python train.py --d_model=96 --vocab_size=8192 --norm_place="pre" --init="normal" --init_std_down=0.0 --optimizer="muon_variant" --decay_fraction=0.54 --seq_len=1024
Each number is 500 + 50 x the weight over its row's rms, rounded and kept within 0 to 999. Layers, rows and columns count from 0. Numbers have three digits each. The size before them is the row's rms in percent of the matrix's.

# layer 3 MLP up, 384x96, rms 0.26, rows 0-144, columns 0-95
102:519527459485479470429482453518503417424480546540536664481480471525481472449492485452459457525585532455452446518537463520530529510489575403496540486459494519509496550514504429469471423511552530488494489606494399506564508466432438571565552536496461497580488511552567511540446489344567613524
101:542498473512431489517474476504484441581504493539514574531494533478402484554455423469555415500523592651480538518528555500536427479630475546507422449445335501538500415534537476444491487459520608540525499431520600507447519475534504501445473484506493511577507503431519439482525510507508495442
106:530537485546434523440549496575429482567591506457492439495532512563433449531605510422446421492419503442474599506556580548508485564566582481485542475433510420558553616466546522519431471565584489572463503441429503541534523512565467508469461511478462484541529407516457553483534532459493454457
081:604519501589352550513539380491489493487528508502524513558438429553523555426506511512461485555470541522507507465496491548392508495544473558560491489507556517517508486498497538542449523446563511498488411446525443590560512429475438429581407467520541445431489506577440508484501582589576438544
087:510461473513429468531484560404482466547425517546416497550529449486469492418486456573438577435544496505518555439525437507475506516464474543371503528474616534481453433572459464635588465464442492512551572519520551463549475493512562501408494586568525520553559468555489486535573517536486501435
085:510459484548482453487477583547518452465496409533525558513593487488510493486375560594607459533419532458400543479527556423538514573544546429437545532487466444471562547446552427504531494473604451525526478494444542455473577473485483559485465570471482533524536445512552411471564441499569565480
107:448484513437526528554494454502442440530499530489486491588525387505483524496500601515547457600558545554536573444458362461527600513447583502553440509415528536442515483496498529460564483483558560568452454528454502541455465545527451464434570537546555494419457520589537461534465492406498555450
085:510425469518441484524499436567523536471477483424422504590482499535462515397459537433476505449517561533436476473568528467371517474529583573545555496506590564575467590547470546530450434510504541464556416510581573425491453490446537458469447528500511537471521525423602530531562549470498546434
096:582475599496463439496452493490495503458553557535421520453527528410490438540511462498481514480498512419475475564510497446512553503501475565565499539464416578504538467431431501534604474530668543480444494472517474518478499519516447468451334558488432446528483507500496446608540591513541487542
091:505567522555502472491514481505490551578492457561438453501544513540405433501597478577479485428531428497461498542504563554536431431507483455506563490418472471549480468532628369584492577445544517462458555561516478456590513496439541426458497473474479443450456463444470532623515471439515544524
116:474459533568562521477516496485438580531509558446409454495508541537555456437386560600545534548433571460527526541543490509527482463496570498451442519539504428486484554561488521533530615488517573450441422582475509411506507563423473409499532558470491546393485543499402547505516494486574476440
096:433507478528521511488511569472456457436524521486546499479427414479606471400469552462433534487483516456431497484581553504544557475462544505453414557461396573481579553565508474517545525508480513533542606519460499551544464546499482588482504487634486543457538590394486469465463512551527513387
095:511505513446480437587520619451575492613504483553414498494532473475521433492519450568501519477489580535526472424514472380483462554498579483445590453470536498497497511417461452475576567502535408470514469502504525583559543571474497523387503585468455488590506490450482527474511381469503480456
092:525483453531467496519514435583480488576554469471515552523469510528437445429575450504458448486569490572543592487539536509456480497516558514552484469361600364468588486464453543565489492571582477501506404442515512515487406455484532499537479484497484491463446440521418457584520569501601492553
092:515476517492544546514406511616535477482514504374443538601415563492496551462484488516486495564498488490432449425597558500452490496476562493510528483542494568553458469476542499565544410497518447537499541500530488437449572504514573578439481539497525536325456515574526506461515450565437485581
105:523497526476547634490543512476439496592492492477585577524374495459491556535513515512522461509573473451424525404525514456501551463458552531450428445441497562508446412470430527489488536497469511624439542488507577611439418494489463481547506438512590465525537542442443449452442536453475521493
086:480514508445519471549487545564558532501492436333419553563505553598466511403501522553491523549513455517492480414507477525565473537521439467588568459495614526546456494509536417503457504418537424476562495533540495459530441442444413492565544547466489473489506379473541455543468442470457501552
088:463485429368576570487448528514469453489469427446516427495482560539495454540507606603528539482474480427500461541501555482514584507516581459437464602515477426526529499461559543402550532591499519507491405476464581593515540523483501478549452459513512515465515452510602481447432439522466435469
090:502405496567494455470469485550564457545500458447515554440542521584392536462530472635446471412481518474563451485539515528499458487537534393452501577437622485512485535522425473464502510592586562458500521465407467490463491489492557512544531505502493512494446570509461521408388533581488485544
094:561470483514554488491521468492491510520527575551476466459484525480481455478430558492455463531517536442539495627566408488474422392412564588539410482455462612544518538582524556510523585490451520485479512451515465513539464512436476408504495538509536484532438559406406449537454588585519552538
101:462523447494367549398551427504511490471577550485472504463450434480549484487555492464500510509467476540473483543571525483555463499615503559529457507574473548449544527395490508577474628495549515541544493561543463475523471524435446515498410584573441494429474607519455432549474539507594472528
126:561559526606445470435512521571492553451469442462546560483461495423489535479514535546487468480521510525552477532513336470505464529431520521468472431590457555486404498466509500497450518492562428463466558532540450485491506603424547520411592485474563549490533581480408450499512562611537456502
081:520478517493548572449630463524505431494487485456513504486534375542527500525417516482530460462434503547412576582462518346521426562426502534474605458484434587417514550536451524545484510470533537489449528566548502527461561479482561530478491508498510585427472566480490445478497497582427520525
092:619502593537466601510548595507408508506510457445555472520523512534564499507552410558483440469426516451541572530514504470493496522534510500451458498462456465538604604448541453461440543537426450490483486493544536486474487480499429421485530497504448613520473504402463476548521578492552461370
091:426442469475564495579565339570531468491547510486533544541486589488505471484552417409507471508456451498443420563570533527467541490469457497500500499472548487575478560547583507542534500402450446446580511491533501531433462467479512474443614576513551503403541491438487571554511565499498545456
156:512430498501465554492503395489590563560623434482507514385424557629512493465396524535542448485600529440512572512481487451518439547511469474464528529480384517511454494477526543518522554506473526625546511449442513532446495450528517520479427527514515517448518562432494563472551517446465534560
091:498381408444431493529520521528591559505457541560518503605450449483597487504477564552517443487482542513378469481448563475453466539461389503512590528470551505466438471456543532456510467527473532510500543469465441461489540644465467484469529520484478509554407547595573526462475457420491475494
097:469502555525526523480492535424453569549532546560455461493482420482503469463467546385494462573547501568487480396455498548514452509467426572528451487478434442619448527457479597479382601474518471432492476485490424438579506533490571522610513522559538462420522463520523487446559514537507552553
092:514461508564434447498400505526478482456521426594500551501623454457546487548503500512525520515501460485514548473434474522563376549570468365498428554516483480431428528495499422487480564489517452553509491465418484494492585509512491504502469512458481521548565390517465431461590458610563574538
098:557421509448421497512508399508487567530599528515501448443476452577488523451464525452496449472623553420445501531519572557512402527559418536452519537460417533471434539447464548551507546475553481582556503575470435468541514489505495481447457535444594434509549502496516541481590556455425457555
088:590561498509502568512551495442500494406524568543543531435445631565511494425416469574575526459547464477413554596483487495595486538452536491418447479509514478565484383570531505505496523529468519472514548540509513549481559470436472556483441496515425387426464531503484447553430517493429504492
085:514540462489432438630444502475569501506434506515496503507513458521467413534547506472435499525464557554539511461488552441438563491562482513536569500381382565573516463403509526580477461373520487520517507534464496589550578548430554525459477500567465430544549518461408486559527464496482482437
105:530498560486518493458426482446444481528419523485515535537489541549452475488516422498425526546524541459452416568576637505544455430606497482560580538545440481533481529496429484587381542562433463563384478530488523465533538497535459390495528494495484540552552419525535536493478530440497543565
107:496394561561440520507465569504591483494563519496490468594403557516548475548406453456475422405522528473523406406529524589462401517403445558538523593503483475453528504486444461538513489607503466506477464506494500584493544503518429517523498451576470502409498486526557519473549541575481517485
088:522472516532549510495538464459424462444434525472557497469581483377485458483585493456506451577576542541497594533489545469487468586541534496565558468447493541512456519541511379559494544470487435501455491506537491435484587477510586592554539529422400467435533501453432561615498486526453473566
103:462498575502535454491438521454450550510649531557449452515501612390443489453496512544530446584484576530447458524536497528466462399462438557475363421568418534513542509493573502504525491555516516534494505597409483505483539534423471480537555502572431504500494530465487489511420537553520504470
112:462504512509617542451477451562449523496476509560468552511527408449575526449504456497471480536549559469572393502535494597551484473541474592449397571397471506459527503498485529457416571512567551587461524462500556431460499543563417438480429530453496464540458450541517468460434446580462461488
081:501518505509442372399474489619506570540453466562538459509474459497394522574428427545580520569470492443502382524455454507508470597536511497461550509478403542513476483528453517455415596446481521453561490553470485473449571549474482498517493528548425496507522488605530504560503518557570536510
120:519494451504522559591479480560466485578438486555375521468549558390412499509523472551523505511511554512483453570492495499481484555456584571480521522511489464561425474541495450496491606471546464539477454540409568365571529518543546481398452412544483474536533448531495576463474407526502446516
089:436482570473455525454482523525554499521644467450504526433420521513595448439480484425574478565607520487557572464450428472566463544505411434493487503536467458468475593567436488511487449564528462520531474497580489527479452538493460529519499571525466500447549549404537573420507448420434533464
109:524553460510492572431517422469558491513502511567468491502545432478554455445474489605479464488494482592479540513534633560470489502478528498549429457528537467467412428498490587593550461448527446465486502525570503538477597434496390513461413469437424558453492481480436552547632518477543492516
096:522535460487552470480464517457495508431451546550409541485471559530484496456553392460447546459535517459479496543517450501533409508539487505546536613542385596513454545485520503509444575503568575442598600525472395404503487551446505442530501530594455475431481528471502455545471392496538472474
096:461403498448447469474506531451541514481441380521526520539476447489458522473522545454452506514373567447583479494607468564504546549505457442486451544586535545555562461433554519546522519404490494552531535556407508514529486512464545366579469473567475521543533496515524576473567452510505419434
100:570541455462432516500616489498477418590527513555524523479454479487491489479396418587575369617595587467428478508527500446524574504518556524518599582521502468524510486510478466518485433449564479517485403489470426531497523477407492515484504403514479466468555432507536526526544527478504514455
110:512438513494473545530510481496554508501620466486480518404424535610511505505364541476537453506638482461513508541440475441565480494478481507442489661452448580502495475425484483498502557476519543582570565481450546510489497491539512485482413580476540524455476489492534561442546572421444524468
123:535507487493522437432441562542523436513477500543531408543528563488492524457461538349520455615470516560454483470399473502493415628507555424503559564509463576492508425538456528509474486508486544543523592544589482556491425492534443502461456536472530464490489569534482498451580516479419413536
082:513389528480553502531510452463447520535513568485536479533488383516630549506479482482449616494527554530481514523530493538490501490400474429448530565455484511542566500537465514522588490502470447548465554499435489485566429461570519506510483487569490464544505429416423411505444476612558438375
101:549434579456536468569490444459527523494505528479495645465477504474526461414469462516534533541550569474497508516541417379495467463439460516529526527539494523474467489443529570543525581499453468552479473416470609514503502512582591452496454490523492588556400414556423504489517530528385418477
096:398538415500489542485443496494587461455483481447556510416438521496484518561505491482566439590536572511536574485512448511582470431470553513498409436538525587502534395434557554435428505582468407534550522512463529531417571545482526462530566474523484468565479552486482474577477502478428405522
088:439433468439531510485557397491509411532526535525426521453501438467537471512458485597588570516563569518473442441502575526485538562545524497487567510560484396506490451562517468444461494437559474466382492346410459486544489550490428484489511548513542535583539482466436522541548514467522565483
123:479523463563591446457544536518439518443426496505402476460490461483553505472526525605620519531440506498497496586467525541454494480555445514540563493417459519491496576516509608510503499449515500540414450416513390337524534445565459474471454539478521480540557544573511548437493495554450537513
111:536530519485439433487457489482418500551420510623547581378576428429569414509515546470520452520522540416502557571503539495552478535518481505508426563542488453439464555460413485496464501508547418452527444566459486527551563497519557554567492446436498459502583510430484469517513484598561450451
116:530522397547548424432519471572491526571473521568457517508481560602443502473485462567480479550538557408533551432527449535490384454536615446494528416471454467489451537485435547530548575466588547526499467496389530494507519469525484577415502546472470537544579484517446546510543467503415477441
087:468451504539503515583461545547431406444498490504526585453419512534491543495516426458515537476587437418494526521500491483390535504491479430526534514485426483435536487525413488507512514599499501518430394433566572437450503544452587466618473529418474538513501456495527590545506544552526456601
099:548605490436390516467510480525415519520527458564503507486557486420574498520398494530572624467463550441446568535532411533531380500543529431562451525495515517530497487435459476480495436478431511459520412534576568503538462507529512466508512476473477496390465555551492449502490545555447606532
100:402544476515477397425559546427511465474570491561453457476474446497552434456502401445430489569577483502606505400520472567524556540474540456505543543564519494508539493430463489407521400488470497544412534573486468632461514522463454522438556548468471519508584558528498554516522523521463505478
087:531435463512402502510521556494516550407495520462547439478461411458472475521512462467457491523529426420471470510546512491539563519538578516458548540469562422456404451520504502496440487558528472501421560493469556603573503651515576544508553549475443462538603384458441508446516548446519531470
095:468448499515444378484445508535583451387546522461500583420481475522450509584537495456555412516474437537435498424470461461606573512604549491458490573443540476503469508520483553482554583545513420488480506530421430477557517525473500489566598486542569469499508442512549473514547591482483512433
083:447453454408606489555534513480515522517501470525452517495593561524508474572474476508492522543500501514460497526479539396499564490455523562581509548386480614532521462464378503524554555436473437430519592473533459455402473502463552536515523514533508640420432481467551440577488487538514484458
087:583622466537458493526518402543460470527494511553560595502475466444472466451445488533552503493466469450500459475449493501585439555588483454491564548562489463545494548509535459492504487429609493564493459566493468476488493534567455589574396528389501402450581498573481537453459517554479500577
107:427560581570473469535475464502409546499477551472510514542533564545479453495517373532528497607443453507485457513489437565489532501476542517521510456527395599479466421500520598513508500510519474510408509462512582521467526425528486526534411422461418573650529441425496480518523539489449515451
097:494564533507431570504452510520589585568477528570465512510448413420447508525540471470508522462599502517509552468571434518491413552527520491486515572506377543411513473616566411500427531531464484459440498497483467532439549435555437498476534532504518590511503411479420517494524565483512547403
117:545624516531468574491497462498512480488515535497506533559420422376372459542513461533472503421481517512464498517476584478461514467570506551481478405454513508505479505446489492511498479529493527478460506489511597617485453511465529457598468484464521521603562402557428511412429430461591508571
107:512508444513526482528501518435512573460536543497535427434529555559411463409463534519528510517503466454504575483521550592506445491462615415466489493544415458402515500548581490479552613592510453525509513542526428553511514522378457449462506463438436478534559540456535503495480548476454371547
122:538442598447546409445515536486460483470516530531498528452516467424577500442495427452494508591435511429452579559519487540504487526538421471429525556455508503496503500558413500496508536559479532525505605420504542394653484499573527575513379464517466466452504538504463472535471543586477556502
106:534529531440503508511482493528475528496508507458466522504395552359565471460587520503492565537500520497414521461615470580524469455473503435523487468609426488449461554514502485464470476379470513541507592335516575523543620514417454506499529489447536560517496516568527518502495500546487489548
102:581564442513458504526446535486565536593590490526484480531464515546492505522499478497539503445493507565586424549525491527507556526620650501497528478493446565543483392519501445404368493517508478536504462420552464461488456537544413489468411480489454473404467538531505495514463473591527426492
118:406439521371452469536451515412400457473563520591514470504459492540517497455543538564471459557463523480519535527561562560511518438562428459599539482524518515559609525464541475393542461567492460487396424537450515468515544550475509437494474489512478454514509561404531502480553547503443586467
095:465465426558436471455515447564499520534504526545561588590576442514480502468522599455484460540551545457470428505509480625484430555586544539443452518444468495579422532513503433487519493513511550444409513438452512473481532536459563443454415568452531432439505382464452512472479569548481553513
107:474484581525551524471574454543541582473446574561388469482469520465468431504503513515649546443454468509509525526546478501424526436500515537434625526547556562508562523530398536447536480446517483393496481539504474499537502491505506459424553471487522496444528397538504559472456531411438400485
114:563446492559460521512472504532582501529453501569483507548539480482482517479474519475566478398449513466548486447594580489329486543462522513435477483528514549443543477524477385482578546422536515516532551601502459538546578515523588518537421485438473497571442529479399467445481532391465519517
129:579413514517578543483514453502363488579461561528396546439544540429540549478450511463461567521464480544503465465470518499472555530421580548469575551589416522465476538458514463502482488451486567473468584498509489381528619507518429443456426530546468567508522495492552570468459480467540471515
109:483479463544526512448518491503487516442454519470466505504461405528454473516539465412482430481559533475487563422494499471558414504479524521513482606404482569500501540486523490554448504482449541454433495525579420534474603511420468553441542452583530575538487475370546407594513634518495550550
090:455485492459557514502557473581554493495523540445477447488491497501477540415476440398566517453474467574473489550534537387473514507506480620587459526479509444535477568544540499464429580373503453510496538637472515521487510532486590449564522503403417558488508535446519558582466509538459519574
095:544536485524489461481608524464563521531462465484549514493470455489491458532433389487547400446511569447463506489475571487456594610455495516586447520484512512386506510557435567392561444512526452470518498477462568420479575460488559559469518512527506596422515514530421556458583451512558516536
106:574514494491479437448558544482481527513484497543497511506555499598463498448497468562466529509512441434456552464497499587512514448519535490517420539473518475518461486465467442489441524406508447447452340498399500536575496538534564412501483509593440510465404571543476520541476584554459543659
095:509473453420355459471365484439449497489467483492516475420529576433448470461546474555465426514574505493515454597473402496514495490559533457443532493527506422497414581489539506593506444546507461583562535431535538500497558604471534534540507569480511544476465484468486576545536422551522517510
095:478520493546424563548514462485530577518516483504392540502461522470392490509513559485553518552504537532527565544434460538425375473415520603532496538459509511446542454552571496485472625408598595475517483490524504501463450514518510468519524431400500498512456485568420402473533578538552496498
102:518402461595528543577527518465495536483496447491447487554489497513466460413541570487526484506559486479471552576463516506459564430483463597470489582503525480459503448476436454494461443425524488490447462521513508609613523523499431513496520473621614475454468469528577517557465496395394509409
096:488520545420446483482518596448550461521550494591474463530539472474527401542438488422458509491457458452537592534438445522435465405475539486455412498552491494499410498479409466456521488539527481536551546508529492555514556628526523540451434591440498568585528574590427467457576473497516508511
107:569476464556493542433541511478498507525475484443437472538523505489414571489497494530586491610492515489469491442505559483453457418339514519467566418520502543522546495493404476508536585519454559543508500484533462609591520486462391474417419448437498481568596521560487448546475556498480469543
111:541553463559449511508525496471568444569461394569440503460425473555494567427532560580466558543538566497545494521439565519418529417518533532564458464526523558529541496508499544450405433455543419576403439436477419512467495487557424450509480490532433479524465588491469560486532498563464567438
103:414472536530525517488414465508556566437539474560512498503419546398493398541453474461499507499440538512460528515519505524445509543435528594443449443580522451572512483468444487512529502560556535476436584531420569362491518516569500464409506559574429501540482578519465530543425447584522543508
104:463554396521393402511436379480494498483551473486499593509518418528556530500474577551511362559451515505513425507595469476541551525522508464468510454407554512493463539468562524553515453557526524585506485505472503514568568553568570508461420494429579455570482495552467524465440504463516501466
130:477522518591520507556520531491571554495445588498518524463425533518608487382505493515509465508542476485325534463576559553480443493506459528487479390541463461456439583446417430525540535561518507426459490539479586520498497501469535486596487429492471481507445510432412458471511467498542578460
131:511525503526517490512485556498428599551475563499581463496500588449504538423552520472559439525606472460382546522537405537547434361560457505475472461497467545478400511491495580520512539438551535497436511456496501535497421485428480501582511507462525490469564437575487574501544405483488464588
100:542510563520459446537441558549482527515493455536551469455440493480513592533466492541559566444479483614441467529598527569417526537529459592416477427514457448451590447539502499441507424525370483523509385463530578545575501509498438477477471479470514532477591465452502549559413482475479511531
112:478496471525574483497517565476501474547492480541532501569546570576459467448501538571615440487375545460505510489523390528508517488463559527464523421477431568534445486500552539426548425521518520511513531526526478418461351459525577476549342445553469518531511530420432499510502455543502516520
092:616427473479511480453516601514629540531491419609550466506502470519565496437541466374484426509467488518453477467659539530496611543474528434525538474567497481521501540540541451502492459511527441426487397427524473495470462537546543497477492498543473526438493473468520559544561460507439537485
119:540482486555440541500468468451495513475458514523440521480457527421549442539473462442515549462557450585456511534409484530500470539511595559436379471433541528524556522470615554410424433459520507467502477490667530475449541519508585518547470481610529466531583457451484492540530461478437507474
105:568450474512430457479550432471446537478451539382515473449552554481532637455469482473508462472547517495528426583453437514538574442550500466511539481473528488475516416616421623513623502513487478588498439516448547539530506487477531507542524535420561456571505480541505516463504460470443418543
090:504590502411475593496521464512464511504440484487502542551434398536530507448512565584467540513558534468520443579498470525432611469474518391522450478479493577581435485489481515505527452564563423528504455516560539422533456447412452473576544392590524489512429508504499578529483505441492460575
106:511533462458583552533498539495459485532527503553413529544580526480461497511436451479453529444484576601523560468540512530616369478448463508504501581508546500508435487498421494604450558473490566526482574479480476533526436510552398483440408559424538548486478473555417423486566573551518488468
087:519538440475536615488548518526566517457471573468473520628477476488545477506426464503513404539471503603496499447498612499383516589499458481457440443437571501461508482535457501444499518523416460571480532524565538464483554501483463495535450409534480554463452525469410591573492571457455575489
099:574431451552385430546522489551436549461514550453461479454524494493485524495515428445432452465487464599546514509536497528547551492480532371495557523536506531440505436563460488481590527474558487508551446559561536593510524594416457559505502449386535550458588482515529543525568546448465422487
087:611413451600435455492417501419510556489537552437535578518479469452490488527445557459533532527467581530465444460549511542508456500574589410541497468540536551542420502516443453485548485568498578508600439564571583493546495510500504505468435515523540443542433479514453487462403446428493537448
094:534535565525440456593449431524502480531545584552502547492510558565352507497464457589599516481543585514445534474456384520455432504478534504523542503465441488469428543405530521555542547459556520472416480487471544485625497488471540523467507505449479475524552474427505560491434493407546431520
102:502526516607425540437493367549484487509498540466551491466460524563518453511441504513496456466521540524510577574533471530455409549568540410511437467509564454584569473522506504501489559564511543492453519501610526444427503518491468481529531515416522436408510413451439512555478600533488365472
100:501522491484516578481526510516408522495553520508550437489435550458453433547460383482505476474482512543526514507540514516498449514579456593622402466373540534548454533431462470502472515397485581458496465527498450433445529625503519487517528448530499506564578560501417515468590503528423520424
103:457492564576480450521455560431544541479469493480476523549487552589563426490560452435439419541433500478553566427516483509442537507458379484498532552452476457530440476365458428544508504526499488573496498492533435526433564541482482478463607457444463497506555522587507502653555544520494505510
086:476518381554527473530502554525456501399452475519588537491433609454402557529595468433509497531526502450505589549525542496545480569475461652503536508438483514513545585520451481614432524513506487507446508557488530492448518454455486463492493386422525460457557518516578473509530500512492434445
124:492536444516493558407508577461483471448446483564399544452447475396490602477451520466523517481467497530518455580437501534434502490510399532526491509430513446515542519456541566457476501586535511544486506517531410417424517514559566480463483523482504494538451494664503604405420513524511501568
095:588386422487463490546515444482385488461501502441548486534443581407496536542549484435506420475469615446490511490457545397481550448501505402451541573474558499407539540434533509456567556530511541576477565483477559470543534444543520518505545507493448456505502532500506518531501429455517382561
101:501448478449502536460420516488465501591505448441521458444484451524520475445538471439482545494475453502577437533533461479519493555499544437476463557501466524577463557567470529519553541573442531571592596548525552489432491475471508474476490565526490410575415512405375566655467542507446477458
108:419449497465497491508383506421528489407456489443490496556515406469533431499483535465507495409564541567540577508535568487459444456591519548543605469518475529448533543522456397486493550544514458576507546489500485519620480556503426428532561460564460462519495465506464517609533560432447558473
079:461468554534540582490511505460493575502427525406489500524500504420446474574589581499578384427500522516500510555506482571512498491464405504473495511547581503465516421511525461520464504555587446469443406464541531467424399432490556490436506458513581491562614506493476443565530518490545418551
114:463511446448574503528477578511379534567458516593534487477444571473500454486519480557493471500400501589516526468453592436494502556544452498463495500526388489482533520506623460376442484499461498529549569449418513559503592499477556518511533553471507586414469467459484577565531448512496441514
104:487527360417459471555602566523455514517527510559505554545497446483466527537476475503497534488495576450492466474527428592482501480443499567555469549492569478478426448370502512410518480452571633547455545522508495502514594541510532574468496515434507510568481511562473532381511471448442526433
112:510526493516458459558516579562495564559548482431456440442447446518526453453445515556537563534445477553558515586572560569538455438467518517441505428607604528497495511530429442469470563431560507493560504540542485421556451511432497380479520476535464504417489470413487533581476513482486554594
103:437525455614496516522511513503402464549591548518425532412460465477530497426500507574479513573510647521533453538549604525437450505505562525494428455535541476521528473511449508514462515522471570416474394590482515454524546577456438398459528484447531463406494517420505455498504487524533545470
099:551519490544577495500563514501500441580499468434423532439415536497485450506538430546522430602497509518447570515444584490504620567509426527484409486451418431537501409512545545457494500508440550571534413507535479497493494480577455557481552429498500556432537483499534461486503480573627452443
107:462449517522499487433535418431494521535587510517468448567485516503492457520407579517492490457582520497448463447478489484414664545488505474487521563573603510574565552414439513502647535493547469479466422486481457524536450462481556486475541579455525463440533509434516520468436538463486586501
086:449594486503530491486597500539488471533482482409510529495486534553628529509505549394553466534515516472424530553483513505390460545393567557471576481475539544452469515459527459486540450483392390530539521460565510490495471476489574509612544573604467552434460483416466496542526501550480487516
084:547423441475459520539507504513576484483571424542576464484516500453611497466476406544432463501538469481587510492441492476506531497579571404453486449496587540485534435585435524407427427519444429510423537449479529479526503444448523470487499529410559470438478507591584513527447432552554512540
083:518379498534414429497453436498404506507481526630487492504468558470490483494457482513545475595542503509522435438459464516430445444445542526483452519472481525471536393576533582501559507547448514578581521443438585481449538521535508444447558539505555578557493452532404485463486533603561509474
105:425455461488451414451503520551418514580472508545464521494453542530478516471528495455455422538490544450461486557541636592446470555567418467500494512490450465534441476527509438524537583499467559597510536479424475465453540605522544551542487461502467516519581433507560488415649472468507477441
095:493487538424543484477507491524512576493464440442555579463491489447512413487492502443447562613513602547521510551559493522453433454489539499544495447493594503611381509518533503547539552534488431473538501526549353512515541448488468467443410531530508515586460465488505468454415504424416540440
128:516447512571466546482489548556521549514593477409575484512424548464539479500450405555475487514475501512505493505511608543446446413481459462512534466544484447419455490525428434499393523580544446561453432506507509497394602491550436464518411398552524509499606502514552502513535587546515480504
103:574574443481479556467422593481569493511524398530519585522492491592494481428463515525463465436516494533470472522461542476468478537492475594499529598564411493457533436564454443435427509516500502513543499577522496510586578487503399461482567510481390476484472425554542468537391591484491501445
092:541492393589521480533587511480557490534461483491534536465463412470495457534464446568443465464520525525566576530529533423479502469419546568549424403540563498511517392502455518471485536495500498553509493537479507525447648510451455567389528526456400500452433495492475512479616534536564522453
095:441540496474522472527504446556365517522464487547469530448473586413533430452585471506511514408479476495486489520478496567464476507529419523570538391517478513533541512548571515485455514516517434492571406529516491521507583621448477632485457479447447466473546517615495470492495552576398493522
127:443462521490474532512516461517492520465510527435505391469517515427550515466456420550546555587522483502532461467541537548439512483497407525500473434502437573536456454517523496405497562529441426537483600434571480654539532494470497525509412376511549472544650465516474508549560510478470458500
137:479515463618415590544506615475486485540525551547510498493458533457523438457531543470457461479479477488516521398478509607492526513533509531521469413484473484517460526469527394536533478497445577472490587550477529553512441516309454497574554541422499507435509453556410548509510451476515484569
116:448522479474421577496473513544414461478517514512514547534352603527447502482620552488398526491448521510494584594541546491489454456543548476549572403472565589525477571455464519531494465459503401526473481569451521458478574492522534492499549448505486412500544471509488450467570519590475535445
088:576427564562513546431519455472562521522539504461536500480526540558416526505452457525516485478449477421527406472482498452469535459449493490432363491506452551484500476695523471469515509545534591600559487536404540526487514502499621511478500534486485460476547497509493506522377509442524532550
088:505530494539451539537514427526497510537457515521501560451436406469613524519459521548484518514661405528464524548512545534531529435524519472562440522450582480423513461427470520568556507539517475456510458490450484585423484403444522520597504427422428514509479469524484391491538513526423558435
093:504547501476418566462538567503420463563489451509554484504537415440433523509506475549512479568405522451526515517462559515524433432569475523507519533426479428588508564520453543554516482612614519575537502491386477438523535520561505407480408520409490459524519469536457588484443561545499495555
115:448478506552534586511526491425575468471458482556479521484451488452487494435591544519494481476521511483512451404605436522467594493526533525500501479544551475423528482457442517517526487574405647516394537597516565527519527478433487530486513392562449556517480432509476463426466404476469578464
096:479484444506489540518495460574507441577471461545531516473453580543455525428363402600484521526396508544534499501472387514408518521569580452505511548492543562507523492446492488587587522496510529457544452481537533530497483589524598497514414412544512569496499467582510495532411497487519427534
090:567508431511449524510518511530565402425473539444473568502497541446536384499510474555491484508573487467462505534486656420427463546495499468506518610458482466461551496578430443433565441524514526522455519497438588543573517450504468531482462526450530550403555501461474503621500576521480508560
093:451524472503481571455493475520607423507501515531501565487456473397494625555421493446451494531543424557460473513482418507563490510505581600553481559469536512508520398510538501631377470473536550497425492521427481568452576504488547435495592470533504426520503476517567493511529512437475491464
087:414499446562399483501486511541472541529592459449563525453474547547513457449445563551550461583507529505573488505464436491551456499416482569477463459548433530494385500450512565468441469632554473515458524541540429500509511514495499479475514524480487425516489564596489431357583575475515461504
101:504489446446556499588466471456479484577531511584550374483521490469479465513455460579461486509445562485464448436508499489374517489548504537569471487601511495587560416476460449460479435503470515440393503451517484633535468498573478511568506615467477508531526503529561493498528490477524551378
087:589496520457528452495553432574484409464567512556594533481461480512589465604379530455489457477455553412432444466543568524432519481447630492533480572485421505539544542440531544492492493461508413567435472483495549602551548509500503509507491528480490480477473613536471534517429525499455465505
098:497524467338418546483546473468483493556515498448444493502532529473425477515521487463532541479528561450507483449563479505508401569575506547456462519524447402576497510475501486419419478515477449479527498418546493576447515550484514488586591593553531427424544523531456487532476455435529614599
114:509459509481552506469576463569568541477543571546479597508493497435467472545509441488535505492525579557522604451531437465491520576509447526472463494468411445532413448529410433473477483457441408465494603477471540538544563479567486517407500517501582579551430547554404412439471510543515531450
100:394610422501533535560493562494436500404514523447478552496478433445470401506456450413451560539512520465539502535487532554427444539517585587488422502465508509505460435445520441567497533487455508531499465528542582420529502584572508421479456525484543552569487431568578491570443491543506435525
093:531489493536410521537468544511526562558538565580499533618436452587451434422501486527438509532514526494458535426441424565538523476407542460507522472509538556572490469423467520522459479521492467480532415431468508568572442411540491464497395545569541464502529574481504503591501447573429544580
097:634538496515432414570468454492543548460437533470449481538450488526538576453483549512484485510541503477486579492495466495564479477520514436525469471497581562460530563440470462527541432511443503561488375531449541567447553566485581540513485430411430488544492436541396617485520520553564497420
087:448489438520449599544484443535499395533526456476444522488482421516522478427455504620506472574596499475488530486527389544509464482414566464444517551551507559524486544423500531518566557572556437455599521471483516459522450611470591507519529598468520563535507587472490489564454490526471537479
097:522493432584587499541403580455547489485473513424432542530512478510452433501530421494490460499462623515454530535549551466456496550488539407509485566497521492540455526426452496421532367512562531513479565604555460496549516518444445446427548482564563500609552500487477482434447499503515421536
107:471439497459476466501429434479476481548439547488499474583566430480525462493523502612565449442460509475468489545497514533468589476546604487550579523490543493484512434603504421420527446500466494545488510420533464548676487532509463391559591522469554461515559460495498519540410509440484474512
117:458548579529432482544447499572393473558553461504488437526517538492490552450506452464493478552542505600460489527522501592445475424605520477456458474351434482520517418456531599470485503513496509516542557445486517526518437554472531471567443408500542468556641560434479487486570489512465530524
128:461527455508414589463528481498460424523562487491453496436424450490511516529522457560549534474482504508580548553481492449485497521579515523466595556436493484447453443489447497473520476481485459555462570529468595376528462544565433492535418366567432459601549511457425485500558499480545609472
089:570532508452411515490505536462533440471377555468413474581494447622437537439532559438509495438504547549483435451470496510530475435534599462507435481471510499560459539501530531548478600468506492565423388507549463553474506487485536499508569591485555475584450513544492516534493534451413431574